config.yaml
hidden_size: 128
num_key_value_heads: 2
vocab_size: 1884
schedule: "wsd"
final_lr_fraction: 0.0
batch_tokens: 32768
Each number is 500 + 25 x the weight over its row's rms, rounded and kept within 0 to 999. Layers, rows and columns count from 0. Numbers have three digits each. The size before them is the row's rms in percent of the matrix's.

# layer 2 attention output, 128x128, rms 0.0513, rows 0-108, columns 0-127
106:488537520457535484507483508511489536521508525577491478451565472524506496501505463463516541505524520482447552549517494481563517486508502510484465468541490500474522494540526509536506520548510521483493485471500536507502521493493496521539489514509471481533491514518507476506527508525498493468489530515499506483513506486498502506514508481512507538524508522543464455472476495527501505485475
113:515497446482521524476476536492519531504546482521460473534495470498503462482528508487435508495523478486537474486490478500496516472500499488463514520444469491502475491489483561531500497482497458506499540495522487457534506529502503501501443509487470546542528513491529506517459523513479475510538515467503498494505518479470465514515491454505527473503522489500457518480489526475480547485491
095:522439506555462514488478483521499470529435530523512533492439512491469517529531527464509523520491489512488533499507474528507512546491512480520479484500499548527438504480454485510491516537451479523504533497530522470485472488508540485513484544486507511503475476507487517494488492477484500493463509514502500519503517524521535480493471520453510507506568465505469521491498499475509503516490
096:521487483522511509507454517490509529474534527522461501525531497471457475515551516523502547501477503474480506466477530549482449520473447491473520510468471526523506463482496478583489485494475510463510512526515510497508505517513518494464482504477521499493491469561525504465472510518462514492480501502507512524472511512512486496463519557512476504463510504534478472490533497490480514524531
102:517480524465511451464481539519523510510507479493521492490460449500537429451483496462474493505542500487505560513463516444485514479520508508503482433487467470488504530477491459460582516485522478525491489485493528518518478507525502514511505497502494507511494508518498515515541466497523514523488497481548509486515491480494497543490485517499499516525541502509516516526497518489510519531471
106:539458498495535470504508529485529461490536484515496518520538479531486512467522495516494482523464460503470482508521539499527558506477473507509468511457509559554573464471479522520484522477501521480509508483483533499492525497485468488508499504482488517510494518525490513523459488517480492501461513522477500448525503521471529501502524489526525521533487476487483471436510476464501534508514
088:498465459518483527496489525480499525496515522509474509516476490466450563579454504557516527529527523502491546490498446501535482529492484454516487538476474488518459493500526491497483512482533512487517479482487507517460511502484529532509504502446511526500497506472515496508520492490482523519502513561470540468479491534501482536512507523470499504511497528541484505502531509520457496511504
100:520503465488509480506497528494520452525523479462509507494508469509553476563442540529468464508544505514509524513506525526526495493536514452550490495557516475507499491513533509460505527531471509528499497485484491496474499492459487473502486435497524488501507546449486497473512516527499543503509471496501501527502488516471520474505509528514468513474456497501526513553505483475525478494503
116:467508492528447529509517487467501441508466494482475467485520487494476512516505488557500465460534487555454477544536479484523472571526489487488503504480507468561511504480480460513569459505498534481508469501496531522487530514499481489517518491564516477514500486504514494506518517502466514513478539495501499485524525514521507492497489477513478525470483465508522485496497532508503511488501
098:514534467511445518512519533484514464510527476479470496536503504504527468515505483561488504505516507510531492509503465514540437499499436507479528518499526495513497500489511469537523473483489529465533489513503535494534530526439495520494479503510471513470500521493518536494495523558487484463531501489477525545503493503503514479494552515479477479490475477540494482520524481480556515520534
082:489540539489506481541517465496492538535509505471496519483523485529535469552505482477509533467505499510488544510539530486490444515488452468482492476472480506523550544465502475519488513527497504482535500512531502507514488494506520540474550518496522464440489512512493519460489522492558514458507501504461492497504519516493479500520508498494506470508501518496519489459533438522472519513526
107:508507540520506534513488479499493521519535499476518481460482518496498475475489520533531473489457491485476507476497522541535457493542476502540515486554509550471438474530447432481528512529503515509471502478494517492481526492540495475446485554485523487502511518535517500490507511517493517526526480490512470468497522494494535457495499517516458509481505527528486529508536508512519536517496
097:430494546507506492454479499524485444441449421483498520495469528485539458459502535508497497480495510476496457530509517498497543482477494515506541475523542517505508506486501489503544465504504517479520496494519475506490497488484501479439535518490511463532510548523481507503492526500479504482539492511462532479512501528518447518488508513523501490505488515511500496511514482478503495541514
097:475530532512476550507494480533482527455475506506467505514532509516524527468518556535550503491509460519440506548489490487491510533465467517497521501496467563497511545500523457473505485524470564474506522477511497524497533489489482512509520516548509496532494543485485479491487525524489481467502489524544485518490531516521479506514504520536501499520543489530513486486497525491462493487517
097:494494460538475540537544568494516483499494490416480561538495538490474475511508535512489472459464514515513536513488526494477488500507501499493532489543494468530508547493466483490567491517496507506526514462470511503512510499492493508500504488510481518515494476444516527480506517486510495535530482443506490497531510523518484519504485504495470463485519473535499504543479523485488489492506
099:477472571488483480437516539535455476527517493542518513503497489481424514508514517487514540477515527459538509535525508490495535479473509535527506445513536514490516538475551493488475485512537513496511512495468491465488516491472522530495488471475462540488490517476492503486524522509483466494534504535510504511497518491526480504479481507479472522521515499489472496540485501498509482512550
108:533516527475508518511505529482529507538571503498471462497515500521468458501468474550516560513498533486527490521465530458481431507515474474444469470490499527491480463520526498520492495457504485487516511516498517499540499487552491498496535499530535501487533480519498530536513470545460500500484497493480495480507503480522507449517494489531528489501498505471494484514536474519497522523501
102:488469470488576512479527484491498415524485489476478518558493548478450515547460473476493476505529458505520531495496489521571528472471454530502476501574515474529507530481475489504473519522483504501497502481471516494501493477506510507524535486510498520515479520489492497495535477489490473501536496521490485509524487487505507485491478504489499457505474513521503456513504475498489501476504
102:507454486503520526497462515451518497494477462512485467471474493510420501520503482432525479466498481479436486488510506543535494560515526479482512505496539532554493489502460501510472530482516508444497526490481483509523513516505486512529520492524479468479511506462469482469488532532484475509481522496498510515514503478532515502483512491521491491483489519468509505457518532455515522493523
107:507471513458512517473490511484548495463527508552508492538467465449524488514519508443462502483529504459452494499522479539517510474521545505487525466491522469482454529520503480497530508515469458512485494463526476483508481502496518511534452462446510495504495493487533501511462488510480529534474504459466497491493526500514527512466475453491487532536513487478508482482519510486502464496497
113:493506516459562503487507480498498473546493486456529500465545541529522521502463494471518462468480480513567479529522508501494486486527518481525496487495474490504532513484441546489485492476473503529503542502464482480479478473491478501462525520519523510493480540546499509498473522478508501512457488484524482505544504538510498451484467494498507489497490504450548513510542464515489488514492
093:467532495489536430461510508484485507516509492500532484518547517529484467464574467495488512487472522506544488551537498477525516453487504491451479430514512502483491519436535503502473502487567521476489507496499475487535485515460479484480488496512474514503487486510495530487489499497499455459501504516522496506502522480512490487501498499525520530506510504504485490490448479493527459490511
097:536502495516505544477473514515442478508445494518450492417538513536468475518471554528520486497495479495485514446477509413491510556513495460486510477509531488489516445483498484480475452504495518527524526462510503487499519520477476474476493486489497477503503482489496482503501485514492497471505515513490518510515485536478452491537502500516510510498488490508473505510495488534475495491470
118:506495528554487439520508438513514552493485500526481517533446477466463493537494515491491516496538534456540491479493480496535493503519492476506528507506456499485481502524514486488500511502505522500471487497547516485554520492513507498495557489478480490503526474516450507507510496524559458488531527502520533456492531465502481508534485497507523473469548506506504504496504525530481519537506
085:551505530516517495512500536463507492525492482514498481481486556506561492510474451531482494495543538476468506500498490474505468557516505487550482504521501482453507477512524459493478518480509543522484487490490492483485490515482486515510534460454542500491484505473528517504528532549515526479476491487553472462522485531520492478526492514500494493450472499525503533509519524531495477540472
091:502482465492551505498485468461549498505490529502506490475506506528504493515535503505478504480437509540469461545478499517512488529468503519468500489482519436548530487510476488470442509518511512505468529511505508546532449488519520496519491482493498511532499464507486459515541468491510486534489493491498484489490523455539494511506468510513535454476518509542463523520539515496482543497511
102:496469491506472513476520501471494482519514507531491502458539452471510499494490503530565511504481498555515524531538494467505537451489482534514511428513507482491479506473479511500435452473446547510519478473497504486472491533501486515490479472523508471478525527472536530499532478471493503477500491543500495526464496513514511519515538517502503521538500488521470494520491496535489456496496
103:460511509559460499547498458539508559529493514442502521508512466548503517498504555482502529466482501545542514498479498502421511507500502495515479506497499453522525515532477516492484524502512532543517547456501520516493518482485500498492500481481504539521484503494507506486491498493531542474490545538513486485491534505551521489488482491507486489527481521524506518483504511517465484470527
084:470488494509544492416504500512521496459456510512485467526470500494491545480479527510509496500527559500563563541511500491438478519504506471492501474521475485500476552476500527522491461465492479491507504482508466541527484474458520475519523480521492478509527481492489510497512476488506477508500530498469534501501489469534518494457504510501529503502482498482529505521478469470476463473505
093:495517494512491500528517501522442497545512518518559510500530494511474490498476477442483488445503539494510502500535524523527512458530497496551473475498520475498529505486507540487454514478519544529542490459451494491459504520491554503526514461454506523538520540504502476504499553503512536491504488527459501498498519492501536527485510488475494493525534511513486478512522493466514500537492
095:511489511509516538533493529462526501523539486508537515458484446501539509513476507549439486502535458513452506466441502534493502507491469524484486510472493480458509496503478528482490562497471516535479501473482497511491496494510491499559522475516474496527492502523499476509540469519490489480490492489567468481503480524486515511512548492500504510483471466529476511488470517477485483468468
099:508502493485505494486509457496572517506519545487479494512484473475516499548581549502512520518530496477545497505519496493450530468516507492422499498498490461504453507507510539529467485481460520489514459489532505534522512513501498516515452448514466498502497478474513516472501484473506553483525507495508512540491485501512510500524522520533509533505504502495471504489469511479487473490533
114:500526482452540498511469485518483520529541487485472477550579506523505454508494503557483543516497518488539462492512544529514500484460460450492498511540504517517506524470549483484449522490541453484501512503457504475514482480474508513482507462498471510519502521492487517488491485514501484469550499530486508475480506495478486480488509513520494511540482526519472490490508460485473476520493
089:441510519503497512523465490517505489530456487463482522519505504526553514523484544509497464449490531462477541445492505478490496496479464495538552485517529501531495489471461498448474500493510550495453482499502502479516502512515498456507488536530522511501521526496523498479476532464494459456514446491491486543516517488483514498514491516523519507486492511499526503492434497535515506493509
108:538555472526502549485528548497459479542490513542559461508531486478517514482484515504477500473505505492515472473494503533466497511465536472557502490524566483508506511463517508530516482533537561514491505497510477481512490524483485496524463466531511514540507488493544489544474494465475498477524489477474488523520480512488479502511499500514484505497473513488502449527470473510494475498507
081:492558517529507513550457506545457481496500458523510504512480488495531470555476529474488484481551514513480478466482506552531528493528506526527504532514541489456509508499503507522492509536482511545489510475474507477479476534489526506535482449473475480507531532485511504533502523543494528485503479519481521526512527513434505532494534491476475489495484490530493514488480522482520503533484
083:442500528510514499469496482470515450524449509482494461505534522502493541482518538477549514478491540528516535567547478519490529534443526500483525509546520502533491505464518520536456463532520517495502495519485511489476510487468507510480526521483486512475491514540490503516536501464483523524517497488502504528500467527493529466483504499491444497493503503495505526531518490515509521477457
126:501506475485468487504463552472482465496509502476559525512516487476493541484549467479532535513499552497484497497563477520547515465498523520485510489511498495483505496475542494487527555523555572501456504487483495477446514531477529492519477467481513514511542492515520503487505539489510501493464481517521516479483497495481505492494474511499530499448478478509477510508464530487480504493490
102:469439479475513463487521473490480487507469482517495545504539523548453491501530518459530537485473541497494457544544442502523518515518522509486506524513535522494472502489562557499438502522480567499472493518510478460471488522524522475488485492488531482499506496515524526508527512526465500492485514506484495507503503503519494479481483500470521486486455521519478528498511495508510500502491
104:529468487503455471443487467481501484462502505510489482482496509519479534432511502543514536501474518486522471506478537503470505505483484537438525481460491505508534488534550511477433507508475490513497505483518510567532519466465513525528526524455474488487483508503472496485527491530499492529499513489509462520515498514512527479500479491480495456494494462508521488487545502501501473486536
066:524530490495503512525492505473455507493499474505520547502497505506511478502562532490540506521473471527533462517489467507521510489478496457477519508492503506469501451506469505468470496492510554504458517508522512504472506445463454453514473517433492497528485510572496492523514504517499492484465530474581524473476509502501522499501478513496532469490492497549501513513497488509514515498503
097:521526497459522515490486463496529490500489465491521441502459486500564514502502491560523447517520460522540454521526468576508486483512490463510534566414470485495513546489454505531518501484496494518483483521490507495501493472489487503499480460492520499521521514512519484503496515508490511491482490517520515505516527503466500443516488517494527523511478512509497501475504500485494505506516
108:554510526532518533524522461529444529504482490541515515532464531470521507483567492498506457495526453506502453464488478530498495525482466497515499527484480540488538484517450466496473488455499528510502509482500515511485504519511506488474506531478494490511474520515493505513493532525492506447518445506483492518518509517491498493518527479475469483504543506537533492480477485477518526548535
090:486530518550540495456501479467544457473501488494524517506528506437502545492464468522497469526506516474508465472478544550511539522513509549510523490503500482499483474472475514495483524501468515487479480504516485535484474496493478485529505526528502481519533536520482504523500510520499539499537477512459517483482484510489512504487548504501486472476457527482533499499504462455538543545521
091:503510527480461506492552510512504552508473499526520472495476545521523488454482543533536508508498514505512493577526488442504498479522538476542513479540511507472501549495509501487534456485497511519511456469495478492504488495533459511553523498478510490509490449445494531514501498518542499491495484488498507513522516483526537507504472459461495467500526493515526494534489523517524489505484
098:516504476493544519475481536536471552493477511531547484454504506498490514471481528448490516489534524450495509495522525545480517490536591482559469497547553507497437507500483534528514514521508528503479471500511490512478550497485499469523493482506505498528529499484489491489506497490466544475480500502480485514461486518478502507472491521516515496467487519511498509514506492501510502538508
104:477473484518469550488500472489483427514487501530495461585483546495499539439494498532519535488520544514497486504508484544471509504470489480498491533443527492499480487537522489532448509533476516470489507504503531511505527471510518462513510505528500483491489508507478487458529503489488492466529462511493503517485538484461504488506510518525513506499478522487521487470463469498492466490523
091:493466500504447525504528571498490508533486494531512462517489506533473484453505549503505537478471558500489515509502541518462483492472456451525510456435534492512524477506512469531523519515543541529527504504511502486529504511456520508469484481475512490486489489481532509461485549478514517464517496492516499493517508535490465519522508478497521507496536471514479477505511504520491485525522
105:506539511478498448545517452498504521505515511510516496443518482542503515538492502505513523502486443468513454461528533470578491484523529490491543491518505525499484519528459542481513467557515528497522465516519480512493502478520490488515450520512492505529501457492491486500482489509490496496489498478484499548503509515518525457534442468490520510522500496490493506506470528506533533487504
101:469479490499463537499569439477509474548487523505447483509476532476459527521515516513503507529511532515556487494525486461497459523510477497486500528460496516508452515484475560504522442498516498477524501485512503468483501489519512511458495506516516516473506485510553519510445497460500517468531539516489505504498524488513485487534506494502480529522473526531506527505509500539479524492502
103:527476548504502477498560481497512523546487469477550487474485524504498464469520520477516459475515541457519492546547511478483513480541489489457484526510419522477557482484519500530548538487492494504499483476503477483506529514542494520468520539475504478478497521533518513511502516516530503508529478469524494474519514509483520505503509472488469498464514500496490520476516537534504500503490
094:499505519528507458515518479521497483504527508511505519515456547465506502505516481570504532537439473472528485474534483449512536528456511467493476532478547512500474464495467459511503472441521519499503476473541516489520498486538488485486518541493483472515481480477491495513505461458496472469478505495505503483489497512488498520539471495511550514495518492518518470492460465527497486525518
091:503523543494494489437475521556438496503486500548517503503472544482499469505487488517502562503484488467516464499487506467479505501464559510518484492532568524478449488473515460501479477490512496504513489506510514502469493470474499488496465508466502530507472503520494487538514490451457540534469531508446494495483493503492483460518506516479502526508501515503503482526531495493489530529511
114:508467506475470490467550498540524510530478479498485502542488499490505488491525524524478498511483517543517541577525468494495516456501494477513496474529510493518537580516525517480479477493538486492528504473485493508506492523481532517476541493527499529544486492488514514518534483476524481503497523550481514457509504487551493503480487449488513530539566509506476498512476510481484518477502
099:504497480472482499442488511508514510493471463477493474515562535537469458472457526505527530498481477530502488499450545547465455505534538499515538497511545523510482518486468531483503485544502506495524494512489469493526532501477471503482492517513515520509488532497496559491462513518475491499510484522467531525495535514513513510492507482550522463515539501486470513476514511474485552489526
092:484560571512558524489498473542515510436500508524545493542472455465513504539505519486505503470526505526470477524510525551518458477552579493530486487504490487504508520520449498504500539490519515521497479507514494501500535486504528511515508508467503483505492486550512504525478512500499523505485485516488524469481498509498521528469514480502531485493544486521483481476498542505489500502512
117:487486508513471530524534518507471478559552497490536492524516483491476520454505508505477497489575485543572507517501448496500504491492516490519460508514463512469509488509480548502478512472473531468486503485486531483477521508524495503481478549513456480457489500494495485502523504482497503504511485471502487516528476474481530510488510515438489519480490492523490486551442489522547483519509
112:494484499527504487536496548514517472533510512462486526482497543536491492428463492480530495481492530491573513500501490414521532473519481455516468517492502489458513509548483493505560491446543511512520497492494524543491511508490518543501482562501491482491511519457497517495528499460530490488502505506477518488514502521495498532520490496481503491516495529519501529518524511516511515492485
104:452503523478516465498501504484507457489474467515565536502468536486564504516516513474495521497426541479488538569538469510513525481502480492464488517479559485505535471490493490472531505532545531466507480511501500477487476469504529450490471484503507471493487499524516527517501502504473488500486492467470540510482482514493496500492522498515498539529484494509501499499498485460536487470507
095:459542483511510543538483493512490508530535513508454513536482536495494499494472456495478520498521505466523547486436488460477484495447466472458516489515503503498473519542531479520474469503478499497524507520513514533542471511505499511570495494515474543524478488480471487507508494521491477488469536503534461524464517488509511498520481480517513471503535508469540463494471533499495529524510
083:558497471517535561486495499515462530525485508530497504487494479510504503559533483536507518535490488508489449443535449488560501494523517452478497538535523529463479501486469502520519516497497495504502513447525465462483493554481504516496456498511512513510518475505528558488468514504468507484496500512509512506492520521491505496503505497470485529479528484515470501486494557498493527490468
104:523522538529482429479529489490517515478457498497536473472445461486520498516490475484462562529482487472526552490518517487497525499460482527454485460516461459511490446475511490512530528545499497522478460527542509505536525468527494511527486507499524484465472489504519489478500493491510468525517507460516471526515490499530500496506478510496505484512486508489508463524519496537512478517521
099:505495467489490512485515525464506488491525515485449474477513536509512490471511501542454442467537519494498504503445523460500508486515427549466511483472519476492499493528535529471533483496513511483540477506498503510490504530513530535513487486534490536534494529485506484494513514538524515487499459547501484534500498515496443546525536491491491508529527527545482534494515485470504533497511
103:494514519490473535551499482554487479502436503476474513511550519507493487495546528493536490478537451520512463485480494532529501476472441520490556505532479510500527498486505460458510468486487553477489514472470497485489503513458498499500482466522465529535521494515498494489464531521510459474503492562482511529484520480534487516496495476523485484519487481528504492480476515479498490477526
111:503572468536508482514457539567479534514476544487522504537490558497496529477521493498512482492494482479518541497456516522457524496494557474516474556517486515508489520486536461547586499505516495500510482514487523492505478521514480497502515513520492502524496460512493512504533475515491479517469532519501511510476495489491480499466485518472464503501515496509542509503526537503516516506488
098:483508465495533495506445516427547488502507513480471491498509544498504506540495455496540500530444515513501493531498526466554437495521505471499519479489476490529504514498523453440498507482523479524509536481497474523549477516472509487488465476501504462492548491483529512496486513507488484480501519524499551532501503487523485518528494519541520509501509486496501528540524525537487476490480
096:494499504534503498470481479552498497455449507504504443540447530524516495453531512487505493487501555496484507515471510588478513499522547548526501539475519485496511461513492527526490501496509497500477483495496506506485482490473499527500536468484527494485525502505526454500536479506525524508487527516495488512496509462460446470525509514511495511498454507529503525509537525505533514476539
102:495555532533504487448501492511520550459472551507478474449476517474522512515496525526478510529493431500536508471527511461467488544468512523510488479496483483491469508479497455517554480477490452513514498477509504509515499516488467492480496545476492505503493484501518486526469501474500471520516526505438490501536491509524491477472492491515494520540468470536545481479505495500479509526530
090:496508499501481518463449548451509495469477475465458492472462504533498515496497500473477477481506479491474533491505493480497466552520549498482517521500516476519495526542481492472486529511555523511530437513479486493511533519494508478523516487460545524504519508464508462493509508504497503479512488461479502529537522541483466471542470507507510507508462530490524512525480460542488454480487
093:523511552498446496464486500516501498492485495480530576465464471491507509506528469490471512476510485528481457473525494498499496474535513522490506496509528487506474567530481494483526553548520504554521475514521471533477532497481505507532513506456492501467463495480473488502516496506473527509461502502489499504480493505504565503476467493460479477493492501458544513483497505496492448494535
099:497485494490528513477482510451521469440541549526475493569505545480549548483537461559504508509522528489466483545499509453477497507517527469477485484488473517521472502512540523464489475456477474481525484512518534523463491499479520474528492481498487488477529474506497539518518484509473486507470529520473521513493491475485494503516499514484528502535524479478503514524481500514486488491461
085:529534503520514516511500505529498541475492553495463523498492512466518510523480497479485512483465476459499505463536521464480553528489514525520477524533461474535525521512533490517540540508516480480539477504534526553509511486481491487468486535476521502481495526490517510478494514442504515489545525466473500515527493531495467527547482516510490490539479545507535502505538495531469516519538
114:451561512498492443491533472514484520531507460451503551501525491506495481539475496500416511458463538506553496487518519487512532491475494568495481433540529448497502523504527487472476526551490502504506514516513527511489514505515515472488527474499491487485481484517491526502531502529483495493525545504495463485487504515528494486483519488485471498496479508500497505492502483514501498521515
083:486514553466555523507539488517504492472535478536477531501475529503527503561552494485505468475497518482465518546550517483485507478524485487472471493500548524449499514554471486510458506523455534474493503495533492466488506515474500501503443500455508516484525546497515455489491517481520487468502498503492510499476498487486516464477498460540486496503495504488502518471473496481493528483517
087:516495498469526532470554497497509491526461522516419495473515587550515489535446501520554471515480491556521510508483504498503474520508487502525496502515530524495465521519490465504490480504466505518549496504490478517521475480453498510504541504495508482448446508450491511487504483515504492474501499506497513524494479505514522496486510480494492458515503493485539509513545517512506500466514
095:467513509535516510497459504519478474485451456433502491434467529515489522541483470502489498491493497511485498466493533535535459526504516488488501497521505477510473509545468474482492485509527500494512447540489452515510493491526475511477549544507547490512472539507479492478508481468480454466535481498552482505476556528523505500481497508501497493505513534498500489516483468493510475527502
104:504451511534523540478497493473529481518510516491461513486493506482432525472499491456477438449487495451522496516430478532445527537491470516478485471462490488478491471517470483479492528503488525463495551482520514516503472524521516499505488530537503534510485507509487513476496520500502496515506501486541477472490516502506517510447538489505461523485540516480515491476503495462473504485507
097:510532533518509503484478506505480451506498507498571495462521486493478523482516492534534514514542501523499434504463571540530450507493560522517505458568548528474510496462475507513473510485488532504486503504500490523460515501481481505524477506501530493526513497508493498525496513485467513504477489513503481502485524523512545459469480525501478485453478474512496493515539495469518519497493
111:495522549476488534524542497495503519521501494535467515527481508495465424523499519468523562534543514453509509525467481474538454508494469476437520498505532517440493473480524467512530512509548550462497514465503504498518521481492503508491537486465473512496481494494499504494490524516485465484544520468521484474509501494489491496505505508523498503487481496533485445484492506491476517486499
086:488541483463485535540512550504517515537535488511472477523498508527530519515531510544503545481486530484486489532534497500523461492526490449495481514486561484559501521480550491588506492499517536479513517513492491511517501540466503523504479461485529522516531487479533512504502551501452519490528539493459519497513484498499511491502493463516515514530480510479485486494511483475493510506501
101:485497540480520575516484526490506506501484520555490472517485542490515496562453503458536560487516507531435515512503524522508490505523546469522480494513518455519501492545512469532506506478474474484486454504493493526514480494471501493494504511443508485495450499469471502498497479453520515505488482462512498499478467507491505565470500495482510480484535497501496493477485527514493489505502
101:520493462513469457503515487495500545497517539499466499498542523541505465519509480447494460469513482501465564552514495507530479519537492544504525505512489505519514514543516473474501476508473518521497458474464504510522497527500506535526524495461483524476498510491532507486520518535525519539482550509450496501532530460538531503514470478474483509527491489472542508481540486511512494504522
095:534449480435483572516471528493465453544493514527505547526490524459510451444553478481539506526489529498476438470511500479517438468529511492521478511522526520513482543482475477515516513501499449491484535507520504510502462496496525519501508514490488497487505494501490507503507516480506529489500478481509506474493501492488513541511492514506519486504549516458513514498515498477490506526493
099:459502483514478530511556494525486499512518518511553528568520473462426516492562474480499517495493492535440501532531491485497517508507541512491481480499482503543501511480483502489505494506503558474490505482481486472462493478522489465487518465533493503535491501491507487506509518525473512507484513541504491452462526494538477516484466523500512476477519503563485490535481515478474509506513
101:545418516481513447468532506486515513522491462479505548460505499518453487531465475497474505499491443482498512512500534539467537515514531484486478518517542527521473505487444545506519550506458505517493519487488493504464519484521485485484552529527498517521482518502480465474517498460502477523489488505530459468492514499490503488466515504498486482472506529498513506486470474498475518487522
099:520479503547526543476489501509519464463486487493508521542511507496517536471491529535450495509470531528482463468508516544488446483503499488531574512431473468522545481528464543505514458501520502482482520503517489505511515489487511505511515500499510533490501486539478503553501480498454510544494488516492522516493488498497490488477488518507505480531477502444544475486544478503515481499511
100:507484454498468530536492542500503496497500526494478509512476487449522457517539534528457506517545453553481483528505486507505536509481497535514459513528482477529472509463518520523533504441458438497480478514502514502470501497447493464508483496463502504490474518461477477510496498462489515528512511493434494486489490506503471539481500491496480453530523501530488527516509498496500511474485
099:519491497515539495496439483471504547476539505473467484463522500477465511498540511455462500448509517439502492468494523525482496536527559496473494482531472502499461517528492479514482485510484505511489488515505471486532548521506486484515504495514509500504532490490471496490486514508517493482553481465518472518480526507485478518497513479503512458445541505464479501563454512547512505503496
088:526487498513550501469525528513495488502509489527505482467493457551518451490518492487509501486500452528468511453503505536527513517524542538518503523470495511492474473508447534540500504508466564494518467501508529475479521496561463470500465524545489489530508498496494499505516478515480482515487473484536509525514500482467467506539478505498515500515443527540494521491451535515499482481486
117:429493518552573498484461522490551478495510510513460518518484523524524485495499466472481492468507541472492532466428487467512541491471476545499533507470522470512480468528475498527515479520506506512501519512500516508509465504522485521509493473523490518528487501538529500496519497535490496466501464494529509504501523524498463523548523508541516523517440520518484517481493496495519495502501
086:502491449480514507493516463523469522505444519548478508489492468526494536505516499469491507531478488500481493443504471484509505539455437507497487518456490507497525489494516518480541514558480518490456505487527485487505492460538470537529492508504506500493483507466474451500484498475497475475480486514526483511496467499521469548515474522486524454510471525524532460494534510525472459492532
105:547488470466482514539501503503506506525501552490497554481536537461507543474508470523533482522518470505528435453463502516508522468507512533533480510560478526451434569530493525495498492510461511516514484490515476511490476502483501473512496493509505492515527495501507520473508489508517501473497464507509501510465526485505536504489507509458535462469519494514486533508480529518476490490487
085:473501488509494523495448570535506520481565521482509541487512447506524501556546510502442502489551514512441527465474487528492523510515524489502511469525520444515490536544532484502473493515466500527500536495470533468506486524504526497499482488456516524501475510472498474475535507508507503487512489516499498481515527524503481487497448488517505490503527491481487528525494508533475484514494
099:568466477491496496517514535503463564517503493534497505514481481527495444501514524466457510521523480492549520490510490501501464480480475453499495511531473564515487462476491531506531510510474441516531476504517503492488481494519521472479501481473508421470514505496526519455494491493476522459490524471501482477481509508512516492485506487444490496488494501526463497500481487528463481494478
106:487523519498552510450502473513508492502490520548464497468498540481485491491486520499530471519549492445527462493478491431506523543513530526496486504502483503453454477482492505533547457492488492481467510489514488503532500482500464526531483554494492503535504528497490485571494501501503518500527490476511520475510463509509521532542520465549494501474491517509518517491485533500534521515495
103:502508488501536439518485508495499538480481475496498463513530534518587515529520534563451458510541494516463504494517504470482505538494502485526487554513482555537531521500553539502499462467467488509511469525518497500495489473532476453519516490508520465500475505475496497509503505513510483467493513515499500497494481513553512495511488535507514495541499489482526501513476523539497487482497
100:539488500525505490546504530512485475525523477435495521541457511460458455502532459457526459473469507491508498481520496525539529471533531489530498530551509526537507493494531462535551506454525535515495513479471499482497530516496493514448495516484512492510506526489498487508508509489511515535487479521494524514505477517467492519506514496518483495480545518507496526522530498466522557529493
096:478507482504503477508472503541518543511491502500500559519492518469486510543556508445474494515480514503469530518555483469543490509504537491494465505523465475515528505514506445482488512495530454445515524466484502484500471527482526492451526496496534512455505493480529509490488490512512452540483543514522502458495512480506483498500454477501522544522535472498488500514491549519488487503493
098:473489503468561520506530527489492515491556453497522489466491509528493525510474479491468500486480518439505491503524528492518523498517504524502480500452514505491524472526459555454458550505509532452497480461508482499475492527495489505494511499484498527474542503553523494470524477503466535475491487464494479507469482481473505459472504503506540509517450490498493458495482477495531463504531
093:525504491536489469496483537469468490523505484506542500491475531537493510488472485501472549498461530478532505503516510448469464508514515471492469504448539492481531466461481539510453525478561505489506526448489469502531538522499470525525504513525469492462529494484520523540499486526473511514495477482522518516516474500468550500508533507496514524495463479480497492495545509482542486515507
098:484410451544507484494482508523488460470457501500480475481429497535482524493511531499519516501504512492503526500569478511498497491505483460480483543496475537537443483505540516524505487479481464538499461475509505482491508481491535471486497472456530497469521488521498513480512468465467525502529532482465492495479516500501494487488475520492523496519493513465494526495520468511484479519512
111:476500488473524473469465531514480473485497500553514515478475505479527523510471557547478510531459475532512516511482478498527540493425450517525433484508541514483514494445485483484516503502516434471497522493496503521489480457468498487500484509469486473479469512489459508516532474472501432477516500497500526474488495508512502521501506540497515501508509506520465497498515507481481508502518
097:462496505535507473491467473451481530473484493521453460470493500510516487495498521555502499534552486531489501467463472496580477538485421569536503463476469516497507453478517497520502489490486483487505460488523472516500524505494479518496497501510489471509467495537498514518458488497501478473522514494521513525506486517492463541492511506520486525520484468507519505463518520510503515505479
117:538513511536461557502549530483493482510531542527489501507479540458481509527461479475478494498528512507483550500540464481532500497511501505512479522500496490501488468535543497528449500506482512466518496491521478494501482527446512535500505539488508511468483549455520479491479524481527479541472550521484442489501478517467493511511516458466487498510507477465512479490540491495472511497499
118:532502528572496495553497514474515535471469493492557502462463487497545465520537499507489495495459490519436487519523537541464465506505479480514485478506435501507552466503491490511518540524507520538503481518505469524509523516496488474530508510497558490496504474530487461504513497508518492516485477461485485482496517471525508479486519473486489476474526492445475487514513491494513529493503
098:476487475538518518542485519479502494545474489533471455492490513536499509476509538478497488479518572471472526524537467439552514505522491454491493557503454529492514443521524545531494506518539493483475504512526507514510493496493489509487520525518482471498501479502481459492530534494501530467514513479539502474502480504490482520566491503495487527467495515498511532493465511519521494493492
110:560495494529498504500498507486476530513454526539527475460482481518501519505484520550510481509479495532430549540496527479484520532464511455532496483468506513530552482451520481459462536514522514531537502501520506521498518495488505520527526524480527480504498503460496489482520521480515477511489523521545481535505498506509536515526463500493501492508577483489530509493528512512509513512514
108:512509507517472509469505561473498523488502477497482473467526491482525490471504531492454508510524522550491574523501479504447506511496500524462492490522531439481524502518548517572467472521484516524520485509481508539499503557494491489504530468507510515503501504497528461511532475509512494464502506528506475498524489516492467484488528462516489483540477507499468511502456470505477511455468
098:501493527457479490474454495503489529503484496510485504461525478512510430510525492528487541524527473543470456499451534566474478501518496533490516506455471514440474534463492521485546546541502449536482520499496476484496516485481508524504494479486519475465517518521496514502477488515516504491518497506461521522518503498509470496479532475522478481524462501476495542480531477507502500475494